config.yaml
d_mlp: 320
attn_scale: 0.337
parallel_block: false
extras: ["local attention windows", "gated attention", "LayerScale", "capped logits"]
init: "normal"
init_std_qkv: 0.0648
init_std_o: 0.0
optimizer: "muon_variant"
lr_head: 0.0119
schedule: "wsd"
decay_shape: "linear"
doc_mask: true
Each number is 128 + 24 x the weight over the matrix's rms, rounded and kept within 0 to 255. Layers, rows and columns count from 0. Numbers have three digits each.

# gate: layer 8 MLP gate, 320x96, rms 0.247, rows 37-82, columns 0-95
# up: layer 8 MLP up, 320x96, rms 0.266, rows 37-82, columns 0-95
# down: layer 8 MLP down (transposed), 320x96, rms 0.173, rows 37-82, columns 0-95
gate37:156149138118162106139172120155155145116105144112102140160163102127109120165160085144109154151132090138112097120123151118158108109170150125150120161098172120132135103095129139141088126109093122140135176123132146136166116150153117127138134138133103147156120084161124113121162129126190140101
up37:165110100174139132114117108090109112120125107131142106151150136129134157136140166128122137175100162114128125154092167103107103154125166125133078090133172142145109175128147139117124120136173094121118143162136104135109120162119107128127135140140147143146134128164146123090159138091092122126
down37:121163109116138101154088130131160167118163105127099095114111151153159144132145114152110169125126100117152145142162177120142069107107126154163113158121157127138149097129161133084134116076141135103110112122156122134170179132133111139125135130175087119155156144127128116109122167117120115175
gate38:118150201155138102103114113141102120133097104141124146132147085163135144126156128136163133151145134139102081151102123165171145125137139187116101100166114116130111109141141145133167140151110139099136114156106099154120135148150119107173161153108162114122100107127105121113140145088118127125
up38:141143123137124112105125117122114143117104169129146171136111165166172190156163146164124162135149106161140070162121142136106068119148125133144141177134120117130135135119136132113178137129089119109081130138132157161113136100078096096122141125093130144114114121129099149135148134151116110114
down38:143175159146160128135113155122122140125140156057149116145148115121118095150109071147109118122148124110123157120145104131161136148154156141105143146100140086115131153169100127123109099134160111143116159139127110097117091165143148096118135175133124127098171128080112093130084148094123136121
gate39:165185132148141125128159090151170128119143128159108099125104120109115138098143113127126109102144123162113092177128124137091152132136141153120122146146095181096147119139134114107125084126113117134128139135143140124086108179148148108139159129096138076104069116114126138122094123122094098107
up39:152101167138120155113108158128169126179142102112156168107087145142149149114086129133135157119142136132119119070110147127140149155166099104115103156145152114110092111150107122073150156070081147118139103100113118161137120126125161115104135096152134147137152145126111101126086111123130153114
down39:143110089103091089119160082083105117102128113138107140132153121153147119164127123115158163156097110128131148173113144130135114143120139156088182175166096134133147198103124118144160119170180099151128122141129132115127165092148128156135117129115142143189116099126127132152085135144125133158
gate40:105128136124170163143141142137102096108165097105151096133112085133122151093128143106169110125109109130114111138121120169104167142089089135107100128143131161114145103126120132140149100102144151137131128134101117093155169168089148094120101100120123107134132143088118133124135153160149143111
up40:136109126110143160159143105149126142108119091136179105141123096131139095096096158164133113124139114133092094105123107116105108117119105088135136127106132136128164153129143146156143134135124136130132143105130161097122135147149125114139192166153141106114115127095123113108132129127141093131
down40:110183140135106147130115145121157078143119101127150145112142163165110152106130129163116138104121129106123129165126062124116156178096122107137140116110108122143118154118131130143105106134137136144152133141136116092146137125136140140160143149139139125108105128087172138117160153121122120148
gate41:125129155126109099086181135080127127163104086156152098151126160111138087109105104093121142166093099162135092127114126063146140157089121153137153115187131112115109100110133182137144109124139102120126163101147161146113160122111177158093145136116144144149151116080113124101113122175107086095
up41:125113081136075125110137077148116107105076147133134097128128090155131135131136145163131117109108159085140167116141163129061126107151169122137170145075111112138148125095140069123124112106054150092094105138136123073107125162087126119130114140132142144118108114164134096151141163090097126133
down41:099139154155133083097127123112162137155114149097130137118106126111140097119137187144130167098138123127140091151145097136144134163154100084176155097123122162128140163147071134122117125151124124158145103137066097085114131108136122096114129103118142095096109101097116121186129129154062162182
gate42:152149136109137116150184078132142133174153116157152114091098128117140136137136098151120156142090111142089144097098135121170149097111113150148134092100115158104128124163100135105058089134095115126113120150140120118135097114081123106134094120133124131159138176139102139160138171170110121123
up42:136176135109139089111174081158161136167168167135119108118099145114139147131148122121122124118154093108125121116115116135105149156094137192146103174146103195138149100140115084091109109162148113111134135116127159131108092141131116092108101131090143134121139148172100094129118153134143156096
down42:124116120164150134079133109161142105133111136113133141188103145148178117158118139147123052150125120110078111102084170108145117115133143114147096110124121132126141116159140106154093128154155148105136174112093115123099096136133191104130087116126094136141161131143113124147134159130108141152
gate43:115154103163127154120153137100161104132103140138158101115144132123146103110121078108111101082102158088129147101143104117086130132151148145133111125114146106111121140179114142126141086133131137087163102164118119120160095155149093095148135153115114155147134095137133127074122163170095116121
up43:161124104142129097061118172138131132099156113137127100154118115159122121171165104075139112128082124160142106155118099116153149112104182087131145110118123112116105158123141125161099120121127099073119126116105092124097093141141133115095110098172121149142117093128121111152122148106137108148
down43:143136125127138143138115128143135120136166125150137132146123113151153143108185133103141130159154131121127068122118112128073183148135107167092135163139172160119126157089179129163111143097116140114120164097139136134164086087131106132126101133117097112104128110144124120147106140101146135092
gate44:116132137151183130177103125101144135171121139176114126129135125145126109094155133172083109119086148119115110143126155087114147121124152117109144133166123126135102117167092114141128121124107133130091150123104141146154158137100129118132092131112115115125166138167127080116133159132172123124
up44:092172119137122125166139147121133145123106128137130151108125099196145149125153166169131134118139138099113099127120139136147124133102099107121103135161100115132155170136078120137170108126111119129128116118138136145113147145147117095090122144102107076119126162105145100104129095165109149134
down44:105135179162136096108155134133142103104155124131117107136137100109162117144149131155089153114115133126120165115129152128145157106166142090144176135134118084140114090156092108147176158123127113165119113163155120112145111129108091126149155150125142151124119127107098107148107145138137143182
gate45:154079141138192146162150079133148138121161132062118113127125140069130116149130133145117166151149120145153117114148146147117140127125119152116146133147129145109109148168147163143143133119046141077097113124139140146088080092110141128102114116142110141130121106121055136155160157107105167112
up45:125134138124156081132154089133117099093100154143179123125120154114125091155150138152105127147114141132119160093112131128137108124134213100152131125119168118133114112134103134139094123144092166087107097073128142100096114118146127123125167127197118153101153097175139167108143163169140151167
down45:105167184146145119111142196087069116083115153140113133094134107108123167132127137091153102124119116116085138118109091137121175073126111128155102120129140147086145100099151091134143171132173128142078138128147182145111096101169093156161129132137131122085142096107085100069131139123143109140
gate46:150121154158137153151092100108142104149091090096096122101125125134136098118066122140124120148124120116123101090141120115125096157115097123114140116132168127115085137135122121107122126145101126143150132094136127100152140151167130143159154123154098131122117105140172118091087153125130104142
up46:112134136105133148140086139112130128118097141111104071108142131135136156118133131115129136150156126138129147095116145129138144134110096173144140105102168120104122132117127115113114113114104106130125066122141089119138162143133094128117112132099122140167111127108124150078177137122126129183
down46:143081102084113147151141156146145110130135120128135121140083160134147122112107124129115092134149120148120152148122060168126131137127131153174175110134119103110130127112101085150118149123168155114105102140125114107142118136115101130149160118143099141158133156130137131145118153141132165164
gate47:154137150079117119137130140121143131163136104101152110125080114113113101091111127133149149154139105122178149097142093136106174123091143151105118119122143099119133111168143151104137146125149137156087129131127156138117151137199135137154155125132143144090097101144106182112109186119151129179
up47:100120127138104149104131119147134135101152126111137146106130135185150092081094106121145158105132136133148103099133146080138073140108085131132129151101130141103133150147087118076103108139119168174102117129112148142153110131114130120126151127139148125131120129094080094087101104089076128093
down47:104143102133139136120114135117084117095142142173121151121175176091119106117145118119111119138133147142077157127128149122148114127166144121109151161150110090093120114119126138103085164152133149092121136167148137124104117148129094132146124134114150147116123144119203150172136106135088157141
gate48:159169149103117153106101077118145131185152133124106105154107085139132147088117121107131139112164117119131113079082134126120112104125150173120104162146156188098138133069142131125150141112148097085145114169126129128164104108113107128103105067139128097111122088140161073147123170147137124137
up48:106183083105117149095134129149128119135169125151126140086087115110146165115173117157157142116200122132114129106133174117119116120138138121078107120142159098134172122144095175102111166090116120143165125135123159133128086130132107154113134104115126111126152138147128089110124117161108120165
down48:137123139121141185136116187110097150125136103107145145085114138122130138109121107133100137104118139159124078154120117137164119118158133092140129127146124134151145108033114146145123129062129138102157125085128132116152087134112106143117154103127156124135157153113128130123137160153147148146
gate49:145105181126120117104140101114138123095134160121124108118118150165154151126159128170131125138056134123168116165154111132159166117089114106152153101164076095131120112169092118126123127106119143134138103135161126111134140112107135146158134108136108108153161145162127102135148110142144141156
up49:156136133114112140117135131174109130139149157193087099105099105160120128120127120116203110171106157158146117134138181088091123119131168099168139138157126110121151156144142132137127150122087129121098128080125158136144135111094079117113122139144146129110142125145143128142115147127132155141
down49:116151148165170125126102114149135126134145112144113117135106098135116118155102064154133133191085145177114144150140141154129103163107115105136092129124151123143080126135100134118117137117109105128150158098162109088114140140120131143130144117101125098126097155132113100160142147098120147098
gate50:094156134128123114077151125106109131100128178123125140151184114111144119131132125136158129132079116120107134122113121159127114109066148147124111138106080083121081140130133185167132160126112146128175128125123099152136105146144183154106108139088101112141157109144113114165123100151112115108
up50:171091135127126155133166115100118126152114115141142110127158145111130147143097156147131141125137150110125106106135144104135121148168158153125160154116111104131176148113137072139107142148117174111139172105113165156102141112113152126135131133152106154127123127156154153085135137128155168119
down50:172141155100110134139150097143170130141165157105134121102107061162138100123102146131143109127123145116079120097127142117082090141140151105137093096155148115142127109097139143108116094081117130116113125172131102110147161148090155130083111143132138122122112143104120130102108157109140154143
gate51:113158145129147103143124097091142150138168117137106139140144115180165127162122087126087079140108200131148116147135130138130158101126143153138113108136104092154116130132165110171164148109163140149109147137139157106138125098085149092141105113129120150099092094146107114110159142137164141133
up51:112134151134172157145125102117138135118067177110135110115151153079117105124134085140097126141139115104120136128138145118150120164152115138111120167138119131092093156132117150136067097156161116185133138150114143111156138118130081160099159145135142137124161127095079100149116174133138104094
down51:134129115118152161123114100137115116077135137132107096118113106154137116105141149100189199125100074141138111150100147113101121109160127089120164134129135159086148149138122116113119107107136121074145090126132107137106135163158136139090084141153144119155118135156196128127131097142137172094
gate52:147152112118138118129125166113151143105102167115109121136122161085119110155104142137116116154123128123095133154159142113116134156103139154121100148075095137126159170100154164104198143126144140113155178136142164163123109078088123108145153154148160103138124133183154108116165129173085172101
up52:067140126145129131159085167070160132144144134129131097139072120137099092110115123134123120152115134196114148124138160120081134124130157141110138132165098143133123124109108129115150153158135139158116174150089183168157162091104144107163142141156149091168112114180158112087164138120158097079
down52:118125101078142105119088136076099100090162100145155090123072145144112102130117132161109128144110101173112139169113106130122139138135181130160161138133079124106139082093117135096154133085113137125129134102128172137125098155094144087142137095135155062153096147163135093142160121119190127172
gate53:160115108089100142129148101154126128164157102073141113111109174097103119122111141116137113193116128144158140155129129125113156131143149150105125132123118118112134067108193103125127112132179145127114107081152164122137156134159099125097105125147102139086138130160113150109139184114104084120
up53:112153132133145084127113125138108111082118141138162167080129146144135137156149091129137132099172099132073120095126162170117072141162116141128111110157118077125087131075130158144122134091129154135114129130075162168170109165118087160118157063128170114157119136103093103108099078178144153128
down53:108096150091135117159136116145147102125127163184088098156139115135130121113126117128116123112155110111128099115144108114131065098144150068104143152160165128119106111120096165129183168107110102111088098189104105135109134090127165096163090129165178101104157113126151099130113143156115136109
gate54:095109106132135120137110118099133133103138116127103105077127120123155091165114099104101147116129124131127155089137104103082078150110145154156111088124123109142116113149161127096138148145111149107098096148098121133165115106158117128105133141132162194138126158121118135148165164150105116147
up54:103069147126136111135059093102115118099131112148135150132136154126142139111099125152091155146118141116088106119133109141111114146150126139150139119128121134134140150116137142124116123119090126127133120140194146124156109132120149110105176181105135146144141147112154103165113154168127127159
down54:142101076130070149096116175151110139152148120139125174097080153130148140117118114140129114149115096102136131125110108114161117160115130153140105115084159090113128179099111125093140121083115145104127101120129130146127123167155091135128123154129126167140102114150113113101140144116107138146
gate55:133125138181127107153136142097111142129105166112140080136103158102106133110079097089130105142146111131097140169111151122132141121115135164147129128136130110119095128108155117126115142096124149148086147145143150126130115130115130107159138124134115102170155075144133091159148152114181154098
up55:133137103138130121135107097133140128147147113137112144114180154180148142103106138136126139134122138131072101141132125136087149115108118133123139114074111141116100110118109150121121134128135145098111119161099093140091180125148121128165086156111105095130137128142097106089115172128155127126
down55:104126103133125091131141101156147123124107152142127141156120119131135128135146102140146152107208134080153128132074123114167107119153127143091133137145103137138130118119127120128065132111129139156102149132129128124142141173132148120091143136094161138091140148093149075166161096091149137154
gate56:106101099117171101126143114110101171104177147147177114128091151134118118088154122137114165116132162132120134154124110136160110114128126152053163118150147112111151096088146128105131112097151147093131131119166144118096153139142158135168126146130143099108148099127141120188122141147095104173
up56:134118120110142135094118133114113137161094103130091072086119106149107117085112096165110089095117146119126106128186145084147166100173112112115118107170160163115108125147110123096140116136124066153141115135142162126152097134150130148160119112139126115156119083094119114145143118119112117106
down56:154109113152126133109146141141130113120148138092118126118181133128091103130148126114169094135112120121112141130146135126172140093123118067100136115147170113131141115160116131064144143110120140117149114127143113102161113142115144101163130112136121167165136098120086108133132127094066124163
gate57:157114192116105133151097142093124141161142122118141133143075082139141124081108083145091143192112120097140113144106163104102118113148121133116187156083134130117116135125087092112113106170144133141120120110120103108127133157170128144159135146124161153123078124127131116122140145110135138156
up57:149127104116116095136124117099100125127142140107124152144135097097170118106100151147118131155129095165145143103097140128099112137105163147150130106110148134148099162159130123102113159148133088096155108169124145111152114129146116116173147119108142165095097153157141092122131126103168117102
down57:134146114116104113140132116137122147139122083136106116168095153134104122112156125126154124116166112134093106137149144126071121126124112137124155132154144169143155145139098130125164119144132104141127059108153081136120124141134107132041123130118135113125129088126124136101153119094160154153
gate58:145188143167102142101151109158136132110122124137108118117106115150110162108144144168140169121095144097137097130113142158101078110081144123128130132156131122133158128144151125123114126062066132113078166138114186135152147159153114085109142138131126160159153144070115130124113139154106151112
up58:132158141145121101121110108134110134150123153135076137117161127140130155117152115115122114139128153116154125096132143123143107150095121123075107102129128138153151122202161128084113108051151140126135087123114169153133134136156091122156162146146133149151126096082145099120121108138126157174
down58:130126095160093188122136150149146116134119121128149110118097099158167104107109105167118132122144148149153145093147086164157150136132152083105140133143085179140133152150143117157137121150108109078143141108109143144081116138151117098136156116103144127092141150078171154140122134108122147084
gate59:116115144113138112097146109109175134125124146122104131148132135148155141114087099150165151139133149165132165128147115125098087134145116120155150126197125127103117102160121143157128125137124103086132104143154155113147139100106176105082108126102121142132144113100132120155103126099160113152
up59:092140109145153121153119171111133118093092141103119162134106131112139126172143078107167115138106114135113141086131137096167123158112117159098126137135135146114142121120120075092127095162159099097116140155149135129129139151156148139111132114163101165136098109141156139083098133081132120116
down59:143190130137089150155092118114110149111128165126120092145100149145125132139138123133136145151159122094129116112101112124150197151122097097114143152137157141141161118135145140109141136140198164131143106143126116155178155111116138109093085154151147087113128109126128113116115172129134127134
gate60:143093128099163131147100135071083135122107113114143125120086096141142119138102095093105170144179131116151180108105098087148114116108152174150139099145123142082155127146131093163127083110093155122072180122098117136090132110138150151140161132140092144153131115133126131105118147147153123110
up60:098098113087147125110132080129092135138155094176127092153117109188112166121152170168159161121102126109128092117098115155114195109125123119144170157106134160163123150100130161107137131127171119125125145094145119121163135105132099123124090139104153141158109146130125132127157099087076136055
down60:147150119166070130071103156118163118097075148129149120119125111133168138132161136173130163086124104113151115106146123138128142155166102169116120100103117110128145136099154134123139181131160144143108104139162146143148120178145154136126137117162164110099126137174172121117134164136097109123
gate61:071106111132128083163134150107115142173122138103131118127141150111149151104173110133108121132157142115135132125133100093163123106158101155128135143126093147094165084106117124157171148131134121143115100142122094135143113136147129093119119110160114106090147140130108088113138108112138132149
up61:121125137131132125121113147129130106089116147153138081107140153163116147117113121132139130138120084136133119126166135075148146135127093143113111140141100112092146123107105156140149135109133163128124163147107152113124125116091153093148145125121150139085094114127076135109142127124152135132
down61:128143098125122122155155085095084148140134159103140128109127119138153105117141151132128093119141160141097164116088149105129114119140131103094122150125128119152107112123102103127121120115127109130154161177121104127114147118144118137113138147114113107129136126111132092139142120145103076141
gate62:149137125119135167129138125077155131118160105127117112084127113149133152157139160123153104165130126145106119131123176086117096138101111143121113106119094173127113190140131118143140126157146109153140125103123127135149152084172153117100138161134093102158113124103117127102127128131107144134
up62:149141097131144113144136090110129163144107132164132125115138162100127142121150129144177100119117149126099126129106118167095114109105109123085142095123114162105124127166093149131132115156102134104140131144111132137087127137095131125114109116141133106169122111152100126140116091115121140172
down62:129123122155124125130101113127119095108133172141116123136116143096131157110140133109142164105137123131096133118122182122096113171151102126099124103063113142142130139125152120147134140142127146146137095110157128132166149089129112136165152139124113120125116146143118119146129150127134079148
gate63:108120141107106160108133135114148153108121081128149085155125116133146106136095109129112095113127124163119136165104104101152117118154119167101112148175167154094140133132118106079145135099135130158186098119145079137144120140134120090107121150108159108173150112137133077094131162169165109095
up63:132172136124139094146113121156087104118110159144131157095162127097122104121106139167161156115108146134078112126103124129125104132115120135154160146124080118128084148073146144190131123150120179140114144141133124091132133102107096152115065112096092135169156105122193157126110166097113110166
down63:121173156127093162114139085114115167157135092146124098130168140133132090128119125107132135133121112108127139154075134132094120117146120145068108135136143101099091193116057122118119114155137119116075137104120123169167107129135121114133076118148146164130104108152097140081096163104095102130
gate64:124126137148101121146120129112133175125123110122121126102175122122123121124100127111135184104092121101153103137133147145141112133151094135125140131133155118091122128110114117144113158122106128154122145118192135151093113144138069174154141071161146102190169186172132157110152145127099123123
up64:135193076083121137106108155190112166162129137133143098100069143182110134152123105126139131160149175143124168137142122143114137151054145173134163144127095123159106108139084112099096101124148139118139120129108146155102129123157170129110129171136109121135087074126096076129129067087157130108
down64:147116123142138118113190108081155138079133154121105161071128113139144167154111096119180099100150108155149097146113139112138147122173074121168104142119121184138118155125109190134074142136150091153151139128139178095128163200101109099136131154140134133150140133158138165082124146148137157122
gate65:148138120114117111114107104182160109099121118125091139123150123130110125130133150170147114122112128131184097149141185123133127158145077099114138125137139094100142123121137144098129111093117180173151108123155154173140128148150161148099181139136145164050130107107101143115154119176151117115
up65:134149084085119134119113103091118123157118135173115135121132124140130123128094123121122167087138142151091160147127107123141112137118148117180096146105110071138110126158121107138125153109163116098122149140165141092120141129080094123127106101118133124186145146120129153094129156109136138168
down65:139143120117100148134185148117143131105072085170149101159119106091100153159127162115109147106142124124105088138114123062122146116090109127114109141125089115110147113168103149127156111138120114138104125155128127136133157150144152142128110147124148144097160108159129103139163131155122148091
gate66:109180184081127112148121118129128138141155144138206100138132122144127162150129122153159096122133123042122180112136105136095151111156092143133123108141115137136158089160144118098103139134114124124125185135140157170155089135139139112107096138130105136175098155118151114091141166114143099133
up66:124168145169124124120147115125151167101113107138115120101148162195155129131112115116116131138143118140129124119110097100116119132115102145165094117075138153145150102129100150168083128113167147143135158072097124200096121078140135171136166127131125120147101123171180104115127190113138108156
down66:136091114095181087124128141143133107125179121148157099144112157112089157145162090158101124181119109118117111118141150145136112112151133145137122193138072134120156128098204115123120114090137150119123146136139133149142117118114148109075121113117136164135142129098124100120131115114112155062
gate67:132196128136084130150120120120119126164139137162124144102140111091096146154134156116167147100110152150133091161092118133103081135093098163126174122105135131113114121097109171148119142091145098090074168133125119143125103096124142125126117107157129120117161117177111157094103119170143117158
up67:153126134144080142099107122143106121132116125151164152116100135115156137159110162118152142139143098143102092124137117134121110136102081162139141153117143113123162122081115093105162141123117143114135157150152131112161145113137107061173126138126122132116169143121124179071098156132113085101
down67:113095162106101098137096122093114129145100123137140094140099113156123125094116156134102137113126088149128113176102144112098089157159096118130137163123149120133122153144143151135116091127153155071068148164140160131095123104109152156118109118138095086094156141105086106086112101139134161102
gate68:128133107158130136106124149166131111123131144126136164086104157203167131141109147091116111135130122090116161137092174104160141138149159124112141142130118125097160103106109158149135153104072128069152140119131142154114135151120106157143098157128101169167136097106161137158126133133124124149
up68:117139125160089083142156115149166134148141152116093142171106157143137161129136112138119085128160142118134128115149131126149141077138159126109144131082145157139144174145122154098133133098133090108127080069109184132087106145117090112110152106112115143112085131131106148114147106118134112141
down68:133138137105105158150109124095104141114149132126122110061155131153110105161073106172129130093089102117156129124124083109158159094092143175136108126118126126113106127106097110131145178165200133129138116140083132129128135110134111131087115129156097105141146136077163144119114097152173166126
gate69:101134099072144143120087120132167121163173086116155110147162102161122129112168174086117096130095149113114124120143119138115144155095131142159127126149146160143175160158101153132139138116104116150164148132149144150157152140135114132150108130151151110109135146150094108126136108126119127119
up69:139134132144148094143139103133149129153101114148145081176113126148097157124125155106130137146121104148100125113100120132126140164141125140079110117127112128122132130096144128130111115126166157163146128171141115141128140141106143151116139160173116142096142134096078126130164103129131109113
down69:130130114150092152138144169148094147110162111115142117104152173137141139117117119121113097104146142093116142138149156101131141133132100073145090146143115150137127119106103113117164137107104141127098142121145156144122122131148130153138143125142141101108116140109089136105125155099140128156
gate70:147173165115084147073134130085122160129120137106089152194166162159127140098110119168142110171141146127146115103101108112130129098159081111120111121131111105118138117157121128166185171157131141152134107153117152112132086121102134105115118118145104104150115117144120109203110133144121139101
up70:183100137178098103176102118133139100143163119144154150097105116127107145121126120115127124075131077118195152147120116126091157131095167176152141127125096137147130136134156118097133150111115096102156123158123110112107148074135100124140090154114139115129175101188123146090155150079092158150
down70:146135157131120104138135106122172115116134107140126143082148105081176113134156130089146125105158138125102130112126130110096143084120169067156130130088160174150149082127086117132134131172092114125120142102173133151144142153057093079112123175115088106163111095079113121079118094096114132159
gate71:094131129168116119142090138158120121164114152099104116129135131127110104152129088129109127106131102124111141137100126106162147152126111105083134150107097097144117137105138148103127135115109106093098143106071161141126117118169146148125073147171134118134140177131112105125169121074115109105
up71:142130107144106127119139148078100156157112102114113156106144109139151111099145156127158121118163105128143148112142129120160105101100108139098112089079082127121138152080156172065177135131138157092105133107099139112091106140137142115145107124161139094112134121122130175113119126110134100152
down71:117116144158134128127110108076146100114026137116114148163121106127084180168122126158109131140100107101143100142164128110162174139146120082126137140140144145144164174145173131135133138122117109179105143096135154097142125125136144158114114105127112100139112154102131122155149130178143092112
gate72:116157111091132171103139155118102133155077075131161115145153115135110098104138134126157121140161113124128098147113126159115129141115150142141146128156152151140093146166147127138133104104128142111112145128121152125181141138131142120138155135115155140160165094122130131139168133145114147141
up72:125122143138120111124104091149171115160136134138089069148125149107136142138142151184121114112087119158129173138071128108123116089156175117124131141116129135110160098144156107098086083108105122138161115152112121150143147118127124103104105155143116119167118104134127113119125129108139105168
down72:147146139085077157083087136112129136134099113161171133116115136137140120132131142090140115099155142088136115106135134121148154120106118155114138066146130144081145113139150134148155161128126158109104097121092117120108122103133108147122105110125163123107163115107090099158137150106128108119
gate73:092163159137124135136083118140159182121121149135141099148168108128115165091116114160146145117127108145138121112147133121159133134144116151124109143200160125117110117167127122164130161132116097147100093125130109137130145125137148131134120133211105138127158154130162084162113128146095129101
up73:142135142145100140152120107057170131146108167144120120137133079129111113120110141104149166116110133096126135134070106065133084147087145123142103162110168124143151135139101074150135124120104091103118182110154142105142123126114113104103127213107156126109132097132117136119120133121203144121
down73:106129097117118146125106117149137119139158130135143126140140171143091146127104145148165130053130141140110127127132133116159136180126133088119091098176157123146111146105185142137122145145173133131132135108131128171190153158109105162141094170118116202125094088078153117138111138156061126163
gate74:160122083136149140129120118115104114113153111111140108140120124107168150122104134096122099169168131123133128121101083142125119117134099144134099152103080124140156101125123119126149124135108158112128134133140130124173134133114139117149120180134141171186153118122122166127066120122144093150
up74:107077129122081135145122144107152126152178148170062135146126120130132102140118119133146159107136100119103111136105140077113134117147132122129159104190129153107115151152140125107121141147123114151078147151152119114096124120126146098091081118119115174167130110134111186156133124106143123189
down74:145095134119162134148105124120148133106149137122166095130171113098109165126116131128097143180127117139124108094152133161134106137124168169137111120102143144123106103125146165151092102140142091141140103145116133114086107152098100088110103076113091176117125127127136129159148146141122154126
gate75:148143124128144122104102124144148108123089160091141120131136112092153141143073116110152139097176078116158167152123151141127079142099107162112111106089086124125101156115183115120148152153097136148066141128130106169117096095137124154133092147161148151103096148143105134109122145139136146124
up75:129124135208158138147131110128116113177131177163159145144099123103142185136131151086110107105163146160119092106088143092106143169120125114153106127174143115115157122108153151143164100091097109117091072106137159154139150133116101163107146145138114100111073115138116110152150110103129125114
down75:091144115102142122153126145159135144145144081097127122162148123126132134134140080119130105116150064119125136106104120075124153125145168132136121178158136102096097131096163152094165161123149145112094118131097164066121151143152118092104144144141146101154120150109151120128128108146130117162
gate76:141130155131148169135143141121132133112095159155115170109118155097103117107091161093145110139140141117178118140111176107114112109153130141122115130116105158123128165124106138131156101134152157183149110111124135101110162133100134172140150119133145104132148147104180180120159144106128156080
up76:150123138135080138136107102149127096132134164105128130145116168185124137168152134151169130121100155104136137141122136131128132105141161124108140146123132157134180098129172104190113126102118108143147147153128102095158138096168153133123161140162105153117133130081154090120144183128135101111
down76:102112104139064109106150141140116136118100126147119116125127108100146118160114157137162133125116125126115111166159149139132134125130124100143125095139129146116097150089138118153108138143117048158102143137157151136120129128169122151171110105179103093103171156117134089155147111139125129166
gate77:138120121136135098113123151130135144112096129097128090151099124081153168129129113092152109180150133120112177178154176162138118126112135142111110145131150107134130114133143099138120078147125164170144099168121195128136107119077122137152118085128114127092129127127114146138139105139139166105
up77:131150154117160102119105149116112081181129143116119138114101113148132136123109118131099120145139100191128147152119115071146144128127117137111198128121100157162119152154120143132168140117110107123098147147138141183147136103140132157169131135114086130139135111147094114095117115118085121180
down77:164109124126133151101134173130136142136165150131140141108125120124112097164172107118122134131099170104099111103089090080131113127150108111118166124153107138113120101142138128107093195147175142126122140155138112130164119148184136116112154134158141141105142126151094096145098109135161109147
gate78:094147122138153138131135076109127131116092107139134112112131137155176136096116113147106071080159148082120112156110083122129139146085132122106134159089153189102093080117132090112132133117160118155119099136108127146118090090125148129156112105104120151156115097155147124138113144092109115129
up78:112092121114148133133102098125102133094168130097147123144141162116099158129105115174132143154110161087153115174148097127109129102089148097089114159073092134173143096119123108111161095118116042090149152118124124105144120125173156124140124166095136176157122145100133135109121106149154131159
down78:141134148133152107138142176141093136115107113089147077135143135176169132105114093137132099140116131170139110094131152114142122129101166149119159172115119126145118135173179116130191136138142127079135139154163135167117093100120112176154154119144138089144114097109088090137137151144117149124
gate79:139097120157124071113128090156151126098081117139125112157120104117157140121154159144117135147056132169143119103149107160100138140103151116149136133140159114137071129131115149144164109153109145145111156144132135135181157129153131129121115126114140136131095127107155204117148154086098154128
up79:133121133115129118113127153148119100091093163127169114113116124131142155116123123147102197119171114105164135099132140101127171135117134137137156132110139145140152112148127127144128122149093136161076144116093130100125088142119112115108137116172154102153127172093122133143155156141113150121
down79:144127101096079118120100128115134129139144108120120175096124156125088115109126179129145139089156132139184110115128126122149122138163098127141115121140096201120117132148117104155106108102121130109087143121146164121147113110147105143112150124129142114092102153134094163122131167137123158116
gate80:164140141124090130106072153096166139115117158108085105103096135159138107189091133155136164132140119123139124102138093091160123137112152150089087137156127142129102140120128111129128184162106090162108131147144127124138132102169160154093109165146123135137136109135084103121176115132109142139
up80:138140137074107128105123091128163121124111146100131149153103110080073110093169126147114107099129142103091150132128106109143082134119142130149106135123163110132132116111109152148145107110130105123051127105178152113169146136126120107128161120166104155126162116117139203115140129110189117119
down80:161091157138142113133132109139130148131171081101168076144157149138088150164105119139132126144077135154130077130134137117102149084169164135139139135127118109118168130132090146089128126069166164124134149135095147138136152175130120129143130100153156149161181140104102085153162120149124113156
gate81:130145151098125171158135130124125160110103113129111116130129142116151159121079133167153110093102117093099120076144094149102150135112123144157149108122073125119081097164111171149111133121095139079109145129164143112168113121093126100115091140146127116143080114132138108117100125177116145166
up81:111115143119095088117103114152156132158122081129112159084096150128128140151105128126101134121114166107181151083145150166111160099111105170120118139107146109115084138135138101143155083114129125159110140125162139091131093127140107087121142113135135128174131120146140141105091105151129152140
down81:119130173109132146087103161113139131098133149097146117147134078151128114149088135102111122144104162147188183149105140152153152116180122139076134185121119130121144133157104118127122145149108129094121126126117100111122133138186149081148137107108100129119138132154097120164138166157118122114
gate82:138095119167072133122110132117120132146119138083098064110113145111143105128127128132079140107144186123165123117163113125130137132099104140101095143110082138089147119147115167134156071125156091101095090121121091105100158097134121126128113148141132118152111159105143142099104164113143094124
up82:175177156125141159093112128133161119118136145110117071095084143114150095139116146112118151127168166104139171089144120107132136110109136102090099160149155148109171099149102090122143117157093140138176076108123121098152178138138119096117107122127107148120134115169098152112142143108168155153
down82:101154187095085113150121126151116122096188106090107122126107103133057133139131131125133139121163132145146159093093148094139123110121158125108141120114117125095102127156126095130168139162129142163143113147123143158130114105155153125114123129136143119135141111198107132113139142150136127183